Each number is 500 + 25 x the weight over its row's rms, rounded and kept within 0 to 999. Layers, rows and columns count from 0. Numbers have three digits each. The size before them is the row's rms in percent of the matrix's.

# up: layer 4 MLP up, 768x192, rms 0.22, rows 304-372, columns 0-95
# down: layer 4 MLP down (transposed), 768x192, rms 0.0956, rows 304-372, columns 0-95
up304 090:503547530513492460485467496504505525481479509468526468520517482509499500481534487495454525510531502493517516508480455498502489515506483482462564484487537495492535545535495514482532472462482511510515493519492533493516484526446469487529522512453461499503484513529537513546497502492506465512
down304 093:484520516530502521496518491546462488516500510506550497546447462516506561476509522446467491505493501517486517539512538505498489505466480501460494519539559450554528519504535478463498504488523499533535547504463500500523440496474505519473524486505496510514483489490497503505488500476517479469
up305 087:470470477455488508506491522527521466495523521457498546479526527536481526504535533501476536502543473504502477515511497507483487542507504525511514505527520525493529468530520495435491523495541481505514536529518498444458506524527495477484461469488489512493528447486498514480517548456474502506
down305 089:526563481426475513503493506542504480549529538509471524515488502512462529484496502469512483503548522519494487496488540469487485501521501523482508496490525508526494496510543479487483489508516521448497541467498470490470501446506513512495478465497514481469504488466499509519525512500498541470
up306 095:481550442517506471532502516502494487506533479467514503501485494507479489480528459492515514475512507477484516555520482523522523542471494446554468521472510440471474490476466455545550528467493488488501504492513522533450515465511526528538469521477502516487465504507528492517531506479483511516
down306 094:494519484497546500523512515488528511508499476504470474503499455486521506496519484466509464504509491492483540567514488507494529488528463442508504469526517481474510522481490492510468523494518525515524515514520513527458478453466512476519476544476479490508457521538488495506545506458436487506
up307 101:514495472502511450537524519468494494453533491497509464523529532475495486474502496516481515540522491495425493486519471578477542501525500510486515484514507483474518492464489489540489541497500491494502482496503465491473467482516504501457481486474497496527519521512532545500477516507518513487
down307 107:531499554506478492476498487463563491474541538501500496544475514453529505553496478498510489512503524494487517448479472480552479475511531493529496478515532495489497488500490460482459480450450531506473487475527496479519549532556517470507501527512475487480499479480504512505519500497518484473
up308 090:506475490489509531496499480500534524457484484519496498450528548471481483493561485538453539536512493487504540538488500501476501491514491505480453487485510497529521504533474502482471476519557506524478523483508486517496497459523524529462481491508511516471509482467489532548486505492521467539
down308 098:494538503453474497534512544497531530501488476523524498500513517524492519469496522504449508515552497436471454487508512503429469513500478522497511513497505524475492512460480524503490487564509532471485515508501484501525518506503559465480498480519511455486453514477477492463519543550519491447
up309 087:466504459536487533514532512454505488501518550526498492545475489446491517523522519484487491436488494487535508512502553498541502499484519502556506525480519485522505503503503515479434444498531499497489515540538535471462489491499479526527532471496494471533500503485507531483482498470514472503
down309 087:487465486494511475529522515491516477492492539505498487505438447495475529529556532481526491470468489487486558486474495481469475472522475532497514543489528520529532506534515510465457491499544538491496477481555511526459465469521494547473497484496500495501533445497516507522548484540471494492
up310 094:566538482544485473529525497519559493510526535532511446506478498457522503531465496530472490545462492512488468557525537488523470484497526567519437479498520468469504509498530541466446475506456490461484500524493524441509510496507499492517527503491457433509508522444478525542508510545511512517
down310 092:534514477538498506507533507513480517518510477550490510514445501480500515492500533508484483500508487429508522487488458515505492484569498530469515482493515521545500515505530506516522476491443530467514508519484486515487505480509479497515469461516480539436468513500495516507535534478509491473
up311 099:475509512518509518573506494506502490518510495485475478524465492489509444501479458551498512529523457544496470498549488510490473530500518530486473498484493485459507494497500524502476465517463534523481476499526472490522532505501481462510538515528488485567482514524545490518465464503491506489
down311 101:509509552483488552535498522457481536484503491567537493507485519539475494527447484475487510482499448542497479459473448500485485501533463470500487549511567495483507501531542489490504475498496501551473501513500495526520490535513539470516481491484496530519553546480544472455482473497453506480
up312 100:471510502527488489520536499473511469467453511493503515537492505510492513459536493500482495522460494479506484531517483526530508527457475512510494517494517472505527519486525429525494489495480501471493476508519512508477477438509529508523466528480479475512464484499514519506505523548470499503
down312 101:451487562458500506510513508479486501492472502474483488523494473530465536479540464523474499531488494489514499512511479560530532521505467488531504480509504516474501492537482520530515478494477470488480509527524483516515480435521519482484502510534468469535482493520533507515525497557491508481
up313 108:473509508512484483464519535433508482501473495494489504443486509519540528499526492513524472541519484491512499523564470499507480529440537496468475516522480530483514506514501522533516461525514514524514491475459518521491484494497505439506453519510471536493483489526508511502504499510469507516
down313 111:520526532474491505479505563439497491507494491523492452500483456528476456418513467473501463547527506506525505488504458519488522481505522490477520523520482460546500525544496524518493498510446504506500505465536513507465541512517502513496503439467516499515470500478460483449515506504490499515
up314 110:471517484470511534478447491517515521513542546482463548484475514455494487492522523510501494526506467510527505452469508510452489515508515519520503516493497471465531501513507494519528475508498493471459478556475488503479516516520494541491501508559491484484482473474508506517513471476513493510
down314 105:502489444524502535493451513530512496516508488495511503508515516431470492471486488536513543550501486486540497515502527522489493527531482472501501519477548503521522475540478499541514533478492528469519507529468472491473522471523535513499485509523474530488486504495490511493538531525471469498
up315 088:523490478494486490496513477494484528505478540500501473493478508490460492495526511500457497521526466535518497490500526511472491502486513526505535464498460472487477460532507491510518592491484524508513517495507454440517495509504536466466512514468510480497479490476507487498506449540511528516
down315 101:506487520490524470489519513487539544492455528495496502499524488493515468500496548503493499487500478526478490540450512492491479551514489500496485503534522524500495500503479500451495501534473515520531504472528470496545530505498454536486508513472495483443537499507479503520501517514516446527
up316 099:521459525518511492515527510490520491458522518517518481495498514489493508448536507517514507554559494522510489493485522474463500498464477506455483455494462532506468470501509532506509488497506500531511475509519509496485493529483522511501522481485475509533540523513529534521512499512520527514
down316 103:519478505452512531532524496516500540487507514497517536521516517492478467493538465508510530491514504499470513490473479473489499431478477506485503530514505529515438518542525507491508502521480490521457481481507481545482487520523481517499513525494467488497471482529526501451470505492477499516
up317 100:500526481508542515500472556505506516476496478493470460499512492477510525504471514496501455509485496517447480497519488537542539510482490523496452514514526525499471513490510516484460535478474509510523499548510500533485451533505491462478481484491524530485472535442480490506445463534530484485
down317 101:513488499520469496541497514485501514533483536481517522508540532480530510492490537458537463481533496470506464508505508473485482517536504500486482486491524502543534524501525494487548491496477474562519489492468507465500489476505477508543469508453469499473498527470477522524519493547455495504
up318 102:463458506502507484489496481499498481497509485491493558479477499513512487515487513447457530555527484486458497508496500496511518475499463502499501511516509493486515427546550519488506563505462525559507536492460524509540511492529509513468511493462497500532491494467539489472546485488469509524
down318 109:507529511481523471517545519493564491486489473487481507481486474518512535492514523480500528483468490496522560482490477489494516428519487487499485526506546516517482493491522531505508528516504491481514509491485480472489520513497468514477464485533520530495500509527492553497469549496465506473
up319 104:504517470502517540503501489523490510469487459545514445516494469476510478527479511489481503532504551512540502472525504539500500499469469493483500491497501460556511503471518508561512548542466490551466503495497466479529435518481506522515498462482536488525489489462537503514485461486516489493
down319 112:480505549482578464472539439504509508524488507480494520494545509535489513486543513468497508482471468497507476490478557503481562508515472493483506465474516504477530532534500444549500461515505460511516515502518484502486490505472461506506471496516514473511527527497483465513481477538504515516
up320 103:472488539465492479476480485450466445517510480520514515491537505466581473524493470451503500492459481448490506493484491526482496489551498515509487517477477513558495516517473532486495483473473494463497508527482493535471487550466530506529538520538526504541503504509479516477504511517499493500
down320 108:485477528514490505500498519502470469519519497525456495473508545520462501481494484524481501484490484516526535521471539566529496477509526485515495510458465462508455541542440457534541532510470497524477531535489506513497517486460468491498528469450473473479479488507545500497474495482534467459
up321 099:512543535555473476490524500516483536503484458471484496475503513499534481479504475477484474504450508471539493537527476512518516520506508457523528545525475468508528502501506516493519474479518490437495509565503508519516487545539441509454517495525498459503506489529494484466521517470489496500
down321 102:492462506481490501509531528491511515468456484523449494482460502510468466534498519539537475526485497474520483533470526525476541502485508469502472499516506497552483491484485560508550528446549467494463529518515484528490493503501551469531506464483483502504486500500473490503532518530497484505
up322 102:447504443523499535528511511511495480505465477487476441490508534495469471503504466506479498505486496501485568468451487469521520535543498521523437486465531495505505523493465503533465482477522504517452504500534483501498434493509488469516489538502504547462505514504490504524489483524490508510
down322 108:469472500509515518524498518486532514491498467491468503486492509555480526489458463536488468500499465502524521486487493529452483507498495451514457476492479492497532504489471493509525510462496492516524516525536483516514436500496526521516486488512502539496501470498472491520487537493462505466
up323 110:556540452496534489479497551515480493499465493509467456510501516495531482482481533510490504525527478556498441486479513488496501505499515543467483461492501484504486516484525484507497496487473513509504498486559442505483461532482481487537513533491556494495530504494491506532503517503462542494
down323 104:489526494489433501474464527498496475525490518529523481525499540474511500535508504512501475448524500485540475471501488478510480509506503506536500491470519498501499486478512532538485523558489519452521506518498515494543524461485493532534495475491516514503536494488522486493536530534504463508
up324 104:464500515514504491480508507465522503497486477469513486492496499534507482513536538521474521493489494509565527493463498479539558541525514470456476488497457504529537464469523502497519510471526522480522500463500508528488536551452484503517483477492458553488516487497480549504534535470532492482
down324 099:517500514488473478473471489480512552557475503466550508456507499492496520550484490507531509485512524533501519490476507505473521505471450455496505526506505511521527517485529492498524492535488498465498512480505494507506487499477552510528532483470472531482504502493449501500480494453542502470
up325 101:552513540488468483526526468508485482475470524498490484481458445454506500537462511496488512480474458515506491528531495548426523542457496509495491477482516548479509505501510497519511523489474497451501528471528500525495471497508492494491468481500538492495518500481546538500485517512495497508
down325 102:553509524500470470502496485495501428484452504503473518475459495479440495557466528481500491514499453487492501534506520515453514513489506539489481504505530572510532484472500458500525471496515537453520510452489513517528509481486497547481507486543545473494509500477539482508488483485530513488
up326 101:493503553504531507505485500453502469490516492467482488473510502494518540487501488495522492522531505512534467513548505506490464467504463492515496516453523499526509508554516482478508527475494493506468476504484511525520536508514497499491540509500538481508489449526503521522536478469537466485
down326 097:488511520503509468495489505522430470502508511550508459436512488521475476488491483525511504511468489524514484511509483530522465491524482476516515482491514543511535474546525523517528475540520500497474488473452535490531485472512513484541491501507500458504498544525492506516549474507507455502
up327 096:459503513482511458528550472483510501491528526452533480513460526517509496485488485481507514470524536472465481501504479503523494487525498486506497469473487499493559526495474508508482445499502471499474478483480522522508467496504502484505434486519494541497498475510492534537516514452465554455
down327 098:490468464546517524473536476520509491452465500531480496489486492517518448490512485493494494488509459501541550501525506478520532496532488501517532506511455471521468518526528476519506499504475450486529481485529490498496513484538489502515500515467533495523503526528489422496436538483477582488
up328 100:438468516512461533487486502527489482557488470482473463471525496518414522492472505486525484510522478521510513515482501510500442486519469498504519501505551532493511498490518512483488475515499473463522510519487455495536519543496514515488513545523452519519524491511495504496492516483535536510
down328 098:473462511475507538473494518473514472560497494479468489484498504502453507469496503501496476543474487489528494530501490502488436473517516476488519482496537497520497520488523509493476476501535485477491555516501425509538503484444502495495478495544475523504521484539448539522469511552506516487
up329 106:438482477527501511477486528490502479484519488501510480517523481480474532448517504496491452494513463527561503512558533509487537488489530502541479488532455496482525534528510474545506507531453452487521549541525493504519483504506525472475501486480497513502492518538482524573491490459564519535
down329 111:467497485483518484499483517514534505441531496491544504502487489564523563509511507496533447505483497516521536500530501492493502473468506479488466483485471511509489550506521490507510495510471517502517490489508505474491470507518519512442499513502511456527522485525531499512481505468494493515
up330 099:460511499535491515459512497499497506501480516517493445483521475488474490478565503518478504486502499496509557543433514531487517495506545568481505518476457497422482529492517505540459494551496478479471498491506478535529519501538483466489492496474485463481471444513521537488472475498534518488
down330 100:491482490487478514514505485513492489467457509507528502521509482493501505480518485492532527529479472490501513512492509510502506460497480511488508488457543513460508455545458499466496468510463473556523496526483525518474504535498516507520454463495529496512508520505503526505481483496476470510
up331 111:479492476528492527494489518491492462468466513506526492507509532490520468499490485515494526532510474575501515478529494484501524546452479510495477510506500507461516531491489555487503542518485531482502515514529540529549458485463525507497447513506528468554502513513558477530494490469494456486
down331 106:501520463532521511534517481505496496499472501533484456470479515492498509511497459509499510458501515469486492474455484494487530505460493550482510506564490486473519537529495510517478523507508482545511498525497544519476454515533541489482498529527505518495493544518529472488474488524483496491
up332 107:474535485526468475507498513482460465514453509483477547467528507475468496491554502483433493508479500521496502495556536514479484559496511484512564458481507510533504480494533510531483498470545492493489511532495485498450527546486501502513507520507543484469514486488475526482522508453480516511
down332 101:513532511501513460501501478456507507474532495502523501494499519538489504485503474503454486520473533488486491482538505477509460525504477450502530484484516468544542449513553498506483460488517503470521499488500475498499541473484471518526500513479467475463519475498513507515492471515513544505
up333 077:485508489529510502532527542513468480482511454498494492516496497509514489478479519458510453499494475508470518495500498503533511447494510486476471511480536469537577518505478489522507512529514479502491513497514485462486528494536495483502446496495528494476515508508504517523519499478498555484
down333 078:537490468490431468516523543486509532505503550510498481499523492483513469459490505486508495511542496491490502524533442495545491472482527530507522459495489487521554475471548541519479481500499536525501524516536472517516482519466492517542479508510494512513477459472514485511494461468468479484
up334 107:546509533540461456514458510496504495510519483486500504521515518463503505516459511496475517482508479488477507487551519498480497512477480506493540526496513498453466535495488511519446520543523516464495516534478536489545487562471517466518474487519533479520487490499499548461522506476488491504
down334 107:559481525522524485478468477524530471506466501540455505510474465477520508502525503529483495494529490564458494473485518460559488505483483497492488493509526453479487512528524540487483485533493482499516495475508522494449456488467487512520512532524498472518467535463478478533506501526482538483
up335 101:519507510516496511473537517485448469472514553481518540519501490506502499487494489556497501467544477485470462493530532496494507512465522484492527503514497473453501488522481494506548504495482499495522501478504521477514481506465491459466510495489524533567468548525530499479511505492519559533
down335 096:515495489460435499526507475502505495493518551510550510488508494532499498541508469511508498526545516434449476476467490458505498490454522489471502514473495518527509512527537481484519491502507527521493500510530502477498523511487478518507532509495519488490443533505547495520468474510495527533
up336 100:529485480563512467508472485489489492487527506476503519501534492521528492459495481473520492486455497478459505467461483465489492503552502481514479502474494442477488461462484508509555492482493521516478502463525487471468497496492481521518495554507529508524509454505513519563481499471504525531
down336 101:544481498543519483506496493529472502495515522500505497505498468519518537476442494472506505527458482491487532472459469491537505523499507484503497538517477523485519490477483506484513523499484501509444479551474487479471541505475453527481521464548510489513542477500527502489544486504518532529
up337 098:484525497496517482482496480496546489501526496486514445514477540489481485526522502512510506537492557488493536536482485488515523500530545513500490474485472508529495538469485482488487514484514522502472473493527503495504514502440458500511525502514523516488475516461470482482463548501463525491
down337 097:465464504500543460476523489504506453462475528495507516525521498514474506508544494523536542488476527503506513504505544486473508500540510510524493490502538498470472527453514483464504548476450506539460492500568513513500493498459520460538509502501473541503461560471504491506469457489495503489
up338 095:519524537517486516498493510504497496473522488496476492420499486489508506536462496483499499464532538476499495501497465504511487489487524468519497503484485493535478521567519540524506501565497479481558443550549495487475526487514514535522526509470475497524524476460538560509477505489506494488
down338 098:514516528472529535509525559485471527488512465501509463457509506534500490484481533501479480469503512486509500498441507487490532479504485475496489499497501514482525538538527517516475516516495474483548464518520480533497513492500493480528530491502489509510501492520561483540484489492523501473
up339 100:506522478495492506492510501470552479483519485483531503530497492477484534546495497491511500497494530498515492480507496476491416489474506514471527525458535517544503487562471510490525506500509512507488488492501530489516522482551497537505504468526510453507518503522501476534482500506525467512
down339 106:472483501528459474536488466494490496525521484459517538514500464499492502501519461508509501491513475505471487481488483493512480461489526502470478498480535494482537473487448523492513522500541521495531489474515491468467503547518542478445533507530468495500516491501473496507515400529512490488
up340 098:530519511469525533487515516510471469499497462537509501511484512521575459506492475508517556500463490507505506478569473537492486501488481510475489480459483516481520502431498518508527486536496515454477515505511529503509458473502525458489503506465514458506470511517490460493483508551504510509
down340 093:492543520522537485538534483446478505540506479488487477521493484547489528484455488480478519477477502488528531501523525507500527503534487487454494446502515537493480493489544522502491482533484514517492459474503524493515521488483524513502483483479480459509476485529448483486459488506492510537
up341 105:492444495497475495506472517473453513508507501505504468500498499497441473485518519507467511535478446508530489481518502458445500491494532500558497486495493491517457481514512491481493539465507482508472498462513492490485476541502542454465523510513493489527494493473494488533531454528511542559
down341 109:502528478493472487496504484444479479520497463463456495514510446514542457522453522535491494519517505507518523466507465475485526506508517533531501467541493470509487537484481489504484465515446514543498522495497445467514488522509495472504495517492507492487490464477514508528471471532524491541
up342 100:519497456524459541506473515524493532487516488510475469530525543502522487497517470500532476512524448515519477474494503460495534486483479558481530481487484494459495499463518505528514503503456526488516520490500482504511494529559461474520514534471511486489508482487498503466524504468505462525
down342 100:518484472525490489485456506482511505474528504474508485518504538529527513494540468442506508500481451474519482477526467472469484490526490477472501505438475516436502527458500503494520528500508498514474476468490465526539497500555521486519514531476538478477512498491480530496513549477509506505
up343 108:544546514520489496505473455499495484514476481549539514480536542525487479503514505539511500469480485481522482484525463468515556474442493496509511525502492515508462533488501518501472512517486512541490477504512456509508501535521493455473530509519520532508509492545559488464477455490504487490
down343 119:519487480477534497505511512508490542500493478502509488520562524516541475524518500518485507468458454480536474500488502471505501461447465515522499478508554517529468530516523518472477465546477532490474463480494476523498471503538465490502532484536484493522494485457491519482461506484552510489
up344 099:509473521527518500517483410518466538497491500485503449487514510487514457517513456514518481479514482586544540489464527482536493508505537504500504548482465541485512478486479494485482485504514485533481567478481507490533519499547468500493498519488426496520502463481518491508508496490537494492
down344 099:484495485489517522470478517477511506506482477504529496508476488479492453532513466498503518530505532519514496511471512472507483506503503501515499523457511477510465496471555492513497493469518451496506499493512500508490508524535512539505491522515510523477522471438501474503512518504524456498
up345 096:458504485503550539560537503473538468502481504489526480511510506527511506520487478479514493513488460514528504498481547517519519497503496491503497502474504511487511514462474521524430496544494536472512518513454497477475499496525490467515501482504507470500499539497500485472509524487502508484
down345 093:508504471497536491518513452502529485516473533488510471526491501515490473487458518495529499514539462530497490498458486535494518470514486530498525476534470525515550511517508477517423478501467515474523496478502489498469473480476519443519525450471514467484508543533462488502531530517526511504
up346 099:495432493494520474469461522490535520497547515506534491506478462491489508498505480496466476504518487559477510528494478504508478516481505519528497517511494527497457515520542476522481459479534535440537529499521542489512485487533487499548525505474515479504503501506528471482516515492495474499
down346 094:517493506500515508458494493532545491529504477465504478535495478498518528526531493476470501481523485550489571528496468541527499463527529540500476512496531544520427561495513500525486516503529541465549521518491479499511507512510485523550462452507511511478535480474511521476517504468504508476
up347 095:471477519513487475514529536484505493506527462502483523484475509489512477483466479486507508472544491453461473475469500528445482531559477490500541504536498489504567522476480491493516493472502465499468498457540464513499529506471512493502514471467514491528495503507484509541527529508530526522
down347 097:486548454472469501514485489471493522526474513542557485477536496498511493485514475533443485513516489521501528519483522511506488510459471514485466473512480518525535539482566479501521504456501492505538511504526493501517522507508455542477496487491481494482513518505491488489456482520472498527
up348 088:526526483529550499490479522495498511526484483499469456485472449522536527521516545519492543509506486469524511485544488489475511488484463491490551520483540489478476493541503478500499435450457541466513503484524487528468520506525491511478492488524500554510496475490502489514480489502498507534
down348 099:480477520478524498511496460555491497487511513496485512513506493513494529472503519465478506466505517495485490528441504491509519488498485471521461543515493516507480515487499509500533491479499495531493499491484471498486486519521460519544518487477519493484487534502481458501512518503539488533
up349 111:460503520477523538507496483506437477489484441493515444520574467504554443472471480489522517465516455490528535534472464491478473531516485486532468498478487542502531484495528494515489524554466537491554510482488506493529515514531473477467514501488472467470505524512511495471507501522539514513
down349 114:446493491520542514531496498522514518540490456485507489540548487505524468437453492485560535470504504491545527549480497518496508494509501500477485483495478481483534537536542478492463450490513535516563509490475495508524491494543518469461513476505483477483499464531449473480477485515525536500
up350 089:483527504484475471503473498476522503499560480485549529474528515500518490494480496523515488439486505499505502458527504522508511528478543485464462486524533511483501505482516484477509494516509501506513460509476548507498470519439491452498482553500482484479512454514532499475477487558496531486
down350 098:485546540519470458475496504502498509498503468471503487484484463518485549495519502525521482482554493453491511454524497539525505505504486435519461514496475500543458475465522472484519532485489532459506508505487500521527519566479488487499465526507486503501505487521491506506541469478496513486
up351 103:537514473510498480512459497511497513510489493506517490497489503454542542479465524471465482439423483500536509473547516531501484537441517505526491468518502504464477498492513458492477531530507461514468537515469522505514512500500498465493468499489508545465456550490527520515499476497514519511
down351 105:513446523552458461495464494547504458503499526510502459482511506456499491495468500507500471479498497467485530511525525505506488527517522505498487512496497488527487579529537492477468535501476537522515512487512518476520513504477466513505514487475501482460487525490482486496525491501542514530
up352 098:507505490470475491480528486443476488495473436513513506470489511493509547493489508456542510536479500477512485493482540471514480505512496473512529479492471462552504494552466451504480489500528459518480533521507496489466536527522480515489461517555498544504450528518522547495553542500515480516
down352 095:474476523496530513503559525509526476548567495485472501498511453534481513490485481506535546482486480511471535511497533513501517484486477463537532475494520492521551476547541523538495514438469511504470504493563491497507496527498463525500505509466481496501515481532525500520498461492531480487
up353 101:443537487537567478477510502509533476542514525503532512527491489468549521513498485533444482487512526489516496517518470514488476522538461476506516497481470485490560487460513517495481523533510485500514483489541503454498493464473483473463487496524477551481507577483504520483506491487504487509
down353 095:501488457527590493468463499488495511552489548495529523491503469430511537501495437520485465459510508484517488553509509482514498512502471472519505504509495457529496466464478501452469518520523510519470508513546486469515483516480489469481478503497537544489515523510480481498507494519493481485
up354 100:457524502455515528474493534488519504546504483505471487516512484512530520514495480499544489459502550492502520515499453443465509531454459509522532478500479507522476529491462545461512460497489472473506483507504511520475455502474519533495512546499508484491538545478514528532448509470501519514
down354 094:521489492501494462469498505531453509509531525502519501497547496431531503523529486504475570522536461477475521545514490497539499532499541510529493492464493505528491472480491471528526507513475488522531484527488519485510542510464450497483505491503515469510480528475455515499518457536499460525
up355 102:492485494523497511491470498485503483515495533493471498538499476509567483487527515508507450525468483532517491494514494485492509462448495487523445489483469490493521458507557501541477493474504530486490502495504480542535499510489513450495521538493456489477518489509487512559532506506476495497
down355 103:499489507474498480500450547490559463540501520487554483462466535483528519520459496481523478477474496461495499492532489474481552502491555532525492487449509471493479466509515484522499494484519501480523512538510475501470501505516549479487493487507465478470530455469526549514477493516509508498
up356 098:525507475555508493503491496507505501519531479485476497479467478495529495473485509470522494525524463522491480505508506515529527533517490513452492511507541491478499492452490513551529519559459483502485480489480470491509502528489506492542547520485491453551491479507467478545506495533510532463
down356 107:503457509522479522476496481552532486480528534477484501472512478449544524473504517495488519491529483456543483473511506511498458492499549545486498483497482461493514556534519516525507489507490514501457446550502508472491509494463514481551514512525459529494499514477528481494479494532528490504
up357 117:534451488468527501529514479514492481501508506470518528515550492502529515523474492501539530497473507498481494532503473496491503461512512502504511507509576503530439518505532553501482511507507455477540489505492499545483473523488523485457467522493518462460512482487467490515473492486502511497
down357 117:461547516466470467504462518461526475542475492533504526488488526451529512525510520489485483497518517540489551538542529481472473529470538464516504493493478497502511508527546508510474547460499489487469460486496517493515506510472508500474487504510533495441527479477525478450479490491492445476
up358 091:492520492528497527520505524481470488474504510491518488473493516475515513517474494538557504517495502488492493505499467544495525491503480495508512462515518476521468525515552503468494499463546509523457506504444495447529457439456489477483545517496502495563496495532498551489502512511499492483
down358 095:507551487508511485512522512514534502463533484491495496492515507481517538494516501507527488491511487476484474498473477516526469530493481502522511474539498463510528481479512481454511520498494498493469522508487508532535545477468525474538472501505502458459529522516511474540506511467492486496
up359 104:499495553500562534477492481497435497485517495484463487487500536490492548530491519507477510523522496511536478517545478466476501514467482482483500493481534478502548497566539500548503539470488468579474473475471523521496527500542478506509515495474500534515476497487507519459527468501457493497
down359 102:496537537512523535508511504499476468490463521508510465506502496509496559494499490489545515546494471512516482524513463496498456486488499472493456477484508480512542504543532489557499575518512465522489429439508507518472517530528485484500478508485500490503496522532510499485525492512487428493
up360 075:513470541498542548487513487499491532515524519521485509477513484517543518492485491520520500495515522490468519473490532530509483512534464497440514505492490496517458529492479493488568474483518480480490469439495523513482516541512469535514507495559511453511489484502472480479482536500501483488
down360 075:503498473496493526502496509502500477493511506505486521472519482482497472516478508495499467488507566484452488474490499487506452555513516526494515475519524503496481534506498540488511486507557519511480493468503469518534508509502493496502502511517480517538486501513520478481504502476459516453
up361 103:470494504500483510500484534492475492488450533526485497455477525518525513498497519544492458452532457532460486487515511495494514537544475528485486501482452516491529493506486566473521518506462518431520462487455505538517529514478525504530557518483449537541499514513524530530539524498482473496
down361 098:480486509538485476493491489502484518514481521537526482495514403524508506504515499483487487526499494471513468489505500512477533518498534475520519498528472536468481546492548493452463481472508478492497526454468488504494460537477475496477497482519492534473471513463489513485483530497511487496
up362 096:487513517508497445498477546493493458474492509451498498460506513522534491524505510488509456489483541451530452470520508490480539522437515506553429526526463507496536519516455464472485469496496552509500489499504503515528535475539462491489507506526485489491458503514457539513490523503516525520
down362 095:498496506483499517538519509499510461472498515479520500510460513488543482513471486478534500494488482514528512493494496574476543505457492479570489452513490517449529501499490461539508522463460488452531517493508474511518497510551506490490514500491524468498465460517477498498513505520512504498
up363 108:516492507512499501514477488466516498504504538516510450541519452454502492501503501464534493496478465508528524525533465530450477494491487486489525499518516509547504499491570472479520495483484509525544460480483463494542441461523477507508480524477477526482521477509524485520443540474480484508
down363 111:523534496478463526483493507507496548499494489535528504492556445502547487481537514481513453490515510515500548509509477489479516503531492472525491533513549483563480482504525445474537437491504538524524499473471523506481487536495455474481483521515507511505500472538515504459504491488522461509
up364 091:467496505468551500489511530511461443492565463523493481492519484518470532494542550471495497465459478476525510475525450526510496507478506500489430524489530481502543491541519471512452506487486481515532523490483496503529507508485508477451528478518538511505544482495535455535463521476519513525
down364 092:529491490492460503490520541476506462456500509527485443505428490547529512518499504474564486512524488514493522531485491512493514483497451511501533496490487507559498542495487496503528483533486533554507497498513497535536478517535476580552508487469480528542506504512510513514476495495471494481
up365 105:517499535532490495464422451454522480509479509513526491493503498531508512516493478544502515501465449488521498532509490509491504473434508493514513473515537506538504481467495489515480549533486521482474473504477519489504499513454503484533536513479465534519488513488516463496488508495489493502
down365 113:498516555448468530480511501446517495494487509501475512535508507507498503518455507536490521478493473516540454522513523480518467484470513537541486491499527483531497582484522512524496515438527496468498545479469490533500496512518519494521530510511513518465524518487488479469493515493503526489
up366 096:531482512496489479462490457459492540454535505511514498501496503457512447518483496528504505512466486510513492497540509512470508496485512539469521470536546528472504527463555489529501491507492546501491467489495491452544480499482494527511477502519485566513437484477491480482446465535545478473
down366 099:465476546465481498515516474474476491550528475533533544485549480510487516499509484501469535500509473514497521514506532493464479524529481477517479500539515499498522497540513481443488529493506504490494486508483503517497502506484493480474487563503516503490494520471472487465500500558531525490
up367 100:480543503527478452503496447502503521472477491499504498462485458490517496531506481505497485515493494505476488507541503505499489488533476490512495511507512505455467504489472476474564536506502485500485486484518505496523503506483471504493511523530511466478457459476500512499462517503528499557
down367 096:471508518499477490511484484486490507469449520501476487500516516492519553513515508519455525556534475475472483511468473496475487485550482469511506511450498536519501507487477454505537551512488497490493450452487529498543521499489452503532509500521483467505503477513460521507496519507482494523
up368 095:531500506533466556520542499514525528463518474517481539500499519486473527509486463491541524476511494465511472486487480490461530453476514499481497470523489521483491516492482551508528505509524527551487484515519494467483520525424479499481491511487449548499507531539527512480524502495504510471
down368 107:520479477507530499480456482550510501498492479461514467552519511501553468487455509496515484462472470526492475511497477467520533480456501517475501479483478481522468472531471558494522477524515535501480503550498508511486502487469480472474463531512520494510484455472507491523491519458495482494
up369 102:478487474496490542501418520462541480508561479488507520456494540490463489516455532464502502505544486514508469505499467476511498466531529536505503498468499486558524489458495478504526514542523500544505486525464516485489507537476479520464502472497521521503505491540527547515494456467478513437
down369 091:448491470490544489476459543494512548475520506522461519476524528488491486507482509515484478504478485489518521502489526488530520462537527456472495538547491494475489529493531485505483508511520500533526494514534466496485464528493520512485465468516474504517495488506514524495506503488542492500
up370 107:512504475484466488480495521508484460447462466503484493504462510513527486497498529495533529527502484526488503486512474514500489435472458460547477447511488480544470516482494565527498524511487521522505479499488486538485479514509536493484494529504554490529503526491527477513502514476497522510
down370 104:527506561471469511464522552491512468503530522504488495506531485446497498461469530536494505544497494506469492526491501508526519483474481526548505509473527490500517456501486506483500486465502548499513503525517495521540453489485486515522488494487494514518491502471497473536567505478546502504
up371 097:481522486523483502500517476492472522509503501553548497508453529521492526525480482522524501522523513515539517467530492525488500474499453548495499529499472466470470529505508485545559523470510474492477470479518496494483516533474544496519530519511497516492519470498518528507482482499517528560
down371 092:508520504565479493490526511485497526492499539482444442528508499553498513487470492488504456466496446507559500520479495512458471518496475531509494480473475497475481467513531505538556530487487515496504475448529471509520516523484545508518540538509505528486527487497478490512530472490491483510
up372 105:516553448512522503462486468492489455478500503545523450539513480484503486546510477533494541492495510513486457522534489522531487474507508480525509482513470494471512489506530486477487475523521491490539512484494496460481481523530463498472477527459479467478479468494535516438493502504524518539
down372 109:477513480492525519492485477512498453495519508509513518459508493480500464459462523530542510467493503542512471471545476493502498467547519463494529527545511530523512503520488502487464512483512504485495471498481474496521492466487506537487507488485484510470497468522552489504489488536492506504